Each number is 128 + 24 x the weight over the matrix's rms, rounded and kept within 0 to 255. Layers, rows and columns count from 0. Numbers have three digits each.

# q: layer 6 attention query, 224x224, rms 0.183, rows 0-22, columns 168-223
# k: layer 6 attention key, 224x224, rms 0.179, rows 0-21, columns 168-223
q0:114116118122123164119163147110120151101161110121116168156138126159144161124118130112129100094140157093141088148111101096153135162112100153119105157115165099123116162100
k0:125097100164121135123106124141129151136132109122132173147119115118121129127108133120107139130105127126109116141100158093119140109118159123115138126136093143092127127136
q1:121142140124121122152133142133122113145149145154130103112143119095076101116115111097155106133124139130128153117088149181145140164154113128166127146143108141127125097137
k1:134142108150116172135104090106135136129145144154127138119132152111129128099157136150147156105115147144151115139131113162092134094110127127142134119131124095122125120123
q2:148128146086148144110116144141150150131148115124098147157162139159081130168139053080096103158170090151182161104108153093112119120136161140136150113135136127103119129124
k2:128115121084115134123094146116092172154122107122137144133142169134124142145092113098112100141152110139111100103111110124132153124092138122116150101135100126148138095064
q3:146133133117154131150126129122133157119114136166122132127141118120086128123128136128121142117147114093145123096108136119127107113108116122080096137139085097148120105145
k3:135153108130125131119154142134172200121108125124083115168146098128132129145134148177134134158133101124101125132126154143145130128091150100111121081106127130130140119113
q4:091169135113130125137181128123109101139120116125127102130097120100125119164095145146092144077114104089139138196091105098150142095076150131140123177133149133188121097152
k4:151120098104111106096137122175141151115163134158105112135129121139137142135147105148177133097132118111131091116079101119157163113109153141106133156119140073145119110067
q5:105121155134114109117080061118139117130114126149139144087149109129127116144107142100137149111170111142133121127115144081136080114120147114158150174110098131079169147140
k5:115111151140134096093152118129104108095078117117146127101096084128132063133148125134118127130156184151123150099125170124088112119142139153105145143090158122104135121122
q6:084184141134145108150109140111156108122141139119093130070147153128168129150110152116155138121129150101165123115145107121093121128162150135154098154105131129134172139019
k6:125154115115149159148136130082163096160114151169117117119081136084149099119163101136144138099154109106138113124120118148116180141060143187134109150089153107096097158094
q7:169120144100146155164117070129134141117173143162134176143122114161120128104096127090100085127078106128136119134114073158145141153163157137151158116152119156095157086105
k7:156108093105115136105122109112106135132141163120180106132134124146131125115159130167123130109111128157104103138103149113096171166112119123129143085084101164096134093080
q8:122120151142120123141082136122140114135113110142159144121119115153123127138137133167077103112128173113138102145132131124162133093156147128081140199130146130133142120135
k8:143102143097122111111115114167131182127102118095102124133107110158103162154108110090104108113150114108124107133118117145115134114143104119141124099145132133128132143145
q9:148137126144137117101146135171122137112114128142169132127145151128119134096141080073127119137124121131117163134117113157127113130143110109139107127201091122118135140116
k9:141126084162110129116108165150090122105127104145133127166178107152142106112137123123123116165122102154123173135126135163139105120124122110096127100174147124113129122139
q10:115114081140167104136112120141186122133118134127142137193185122118108139114134145137142127085158143113106168135154106140132092142115134112131130133119149127094125121110
k10:128145128146128151106109119112149113148122158131141127149128127157136112107106120134152099110164111172116142128173155148128120138128104086115141114115097134158130157135
q11:127142097133166109089128162104109147097070129170112142165136093114167146119135137168117147116140098136083080096172146122110133085109116114103131129114119085178109135167
k11:110112105109166142120134119076144110166139116138147145110132096171126165130125126107086134156134098135173143098163131148139126135148113138153154116111138134125110115124
q12:097182106130106154126188091147102102161133132151124139104125171178117175159119130089087129149125107140098136106140089117139141136117114142096127137082102146101143147134
k12:161198152128106100105154128122142126117105155128096153118132151148107115175098118135120152116114092155154129172133114117126126121117127119116088111127102118150169180069
q13:146136125120144111137126152158129126148098074122121158133130146157178126137132141116158141102124087123114135086156170116167096136122118107113191157116123091127128154158
k13:076099132130081166139164119126146153149131073112154126193119125133143155082137105170176103145150112120133113135140150138121140115132168128097140176147142139090128142171
q14:190110096133121122148149106125167126120114162136099125152109154101099123131053146144087126150119141123073139101098138122179140178128159111128157089158110099135141095125
k14:109127128147110107145089112175114097090124143111124128082107111149125090147142136112152113132093124154148156124114153132102126141142105126091142123121105086077158085152
q15:100119103140118142152126117108164165099181115076095116121161126119140082118093155129105162108146110077102136189179147128123082177128130179105176100067123163171185157129
k15:129131096151137116139148123126136117143153144107101143117168087074127130152118173123163114147156115125117142211167127132141131086146134107103145123054140113118138129128
q16:111131085138134154153143105171148115108147113094101142112095148175120109097109152123097094108123092183156112098135087121139167117129118172114074221121100087153116105154
k16:132107119105135134103156136137131130113124075116126122152105129120132113145128142126092116135133105176181171154092161092116109153118121139137108139097117110135125112142
q17:138142136086090108098117077148150089137145165132107112146124169146124090128134170184134139133162102136113100134177145137131158123159131079124111113084141112121138131136
k17:155112120164102142130149121136152120121117128169083148119150131115136094144118107093149167090132121122106107142168132143090124165172097084122138167079154130121135134146
q18:165095142126106130139144113106140114092135172168102114094121164183148102129101124115177129128115109164094135158125149163164109093109115148109155110057132190143165089116
k18:147134114148111150122114114105130157105108146123128108092085159150088156098111150093164130158142131162113122099146118132155132154145090124115117132151114148147137136100
q19:148105145087143129125129147097168118102164124119121150099128095124178100149126183118116146098151118098096203106149106138132184128112163155073116127147155171119142157119
k19:109133101090120158135116128109126137104130145140138136144111111100153132130138145104137147121124164128134151133148086191113133124150147091147146169139109130127113103068
q20:128154122138120135085115189174139125167152103142142098155199103093158151172116139119114172125125129142125141085120164079123134115156129093115129157124105105122140123119
k20:096082153143132110094131133173159108151136109134120123140156120105095112154100100082181170141124096181106146122144148074138103124125164137139132130128111153130135119091
q21:151154117143111127164179120124149160113134129129132114137126147086135120125139107115093157124112144167091106163137160101169157125125155102141101156140148101135156127164
k21:114125116146101153130182117082103120126133112139134165127144166099094140105105134108102117142098108145130109149158164093126087123136173110136110110180129118148152144120
q22:138148118163106135123144137115142132104105113099110093155130135180150131168123155147146103148168140143121104117096132174142102113169168117121152154092161143092105145126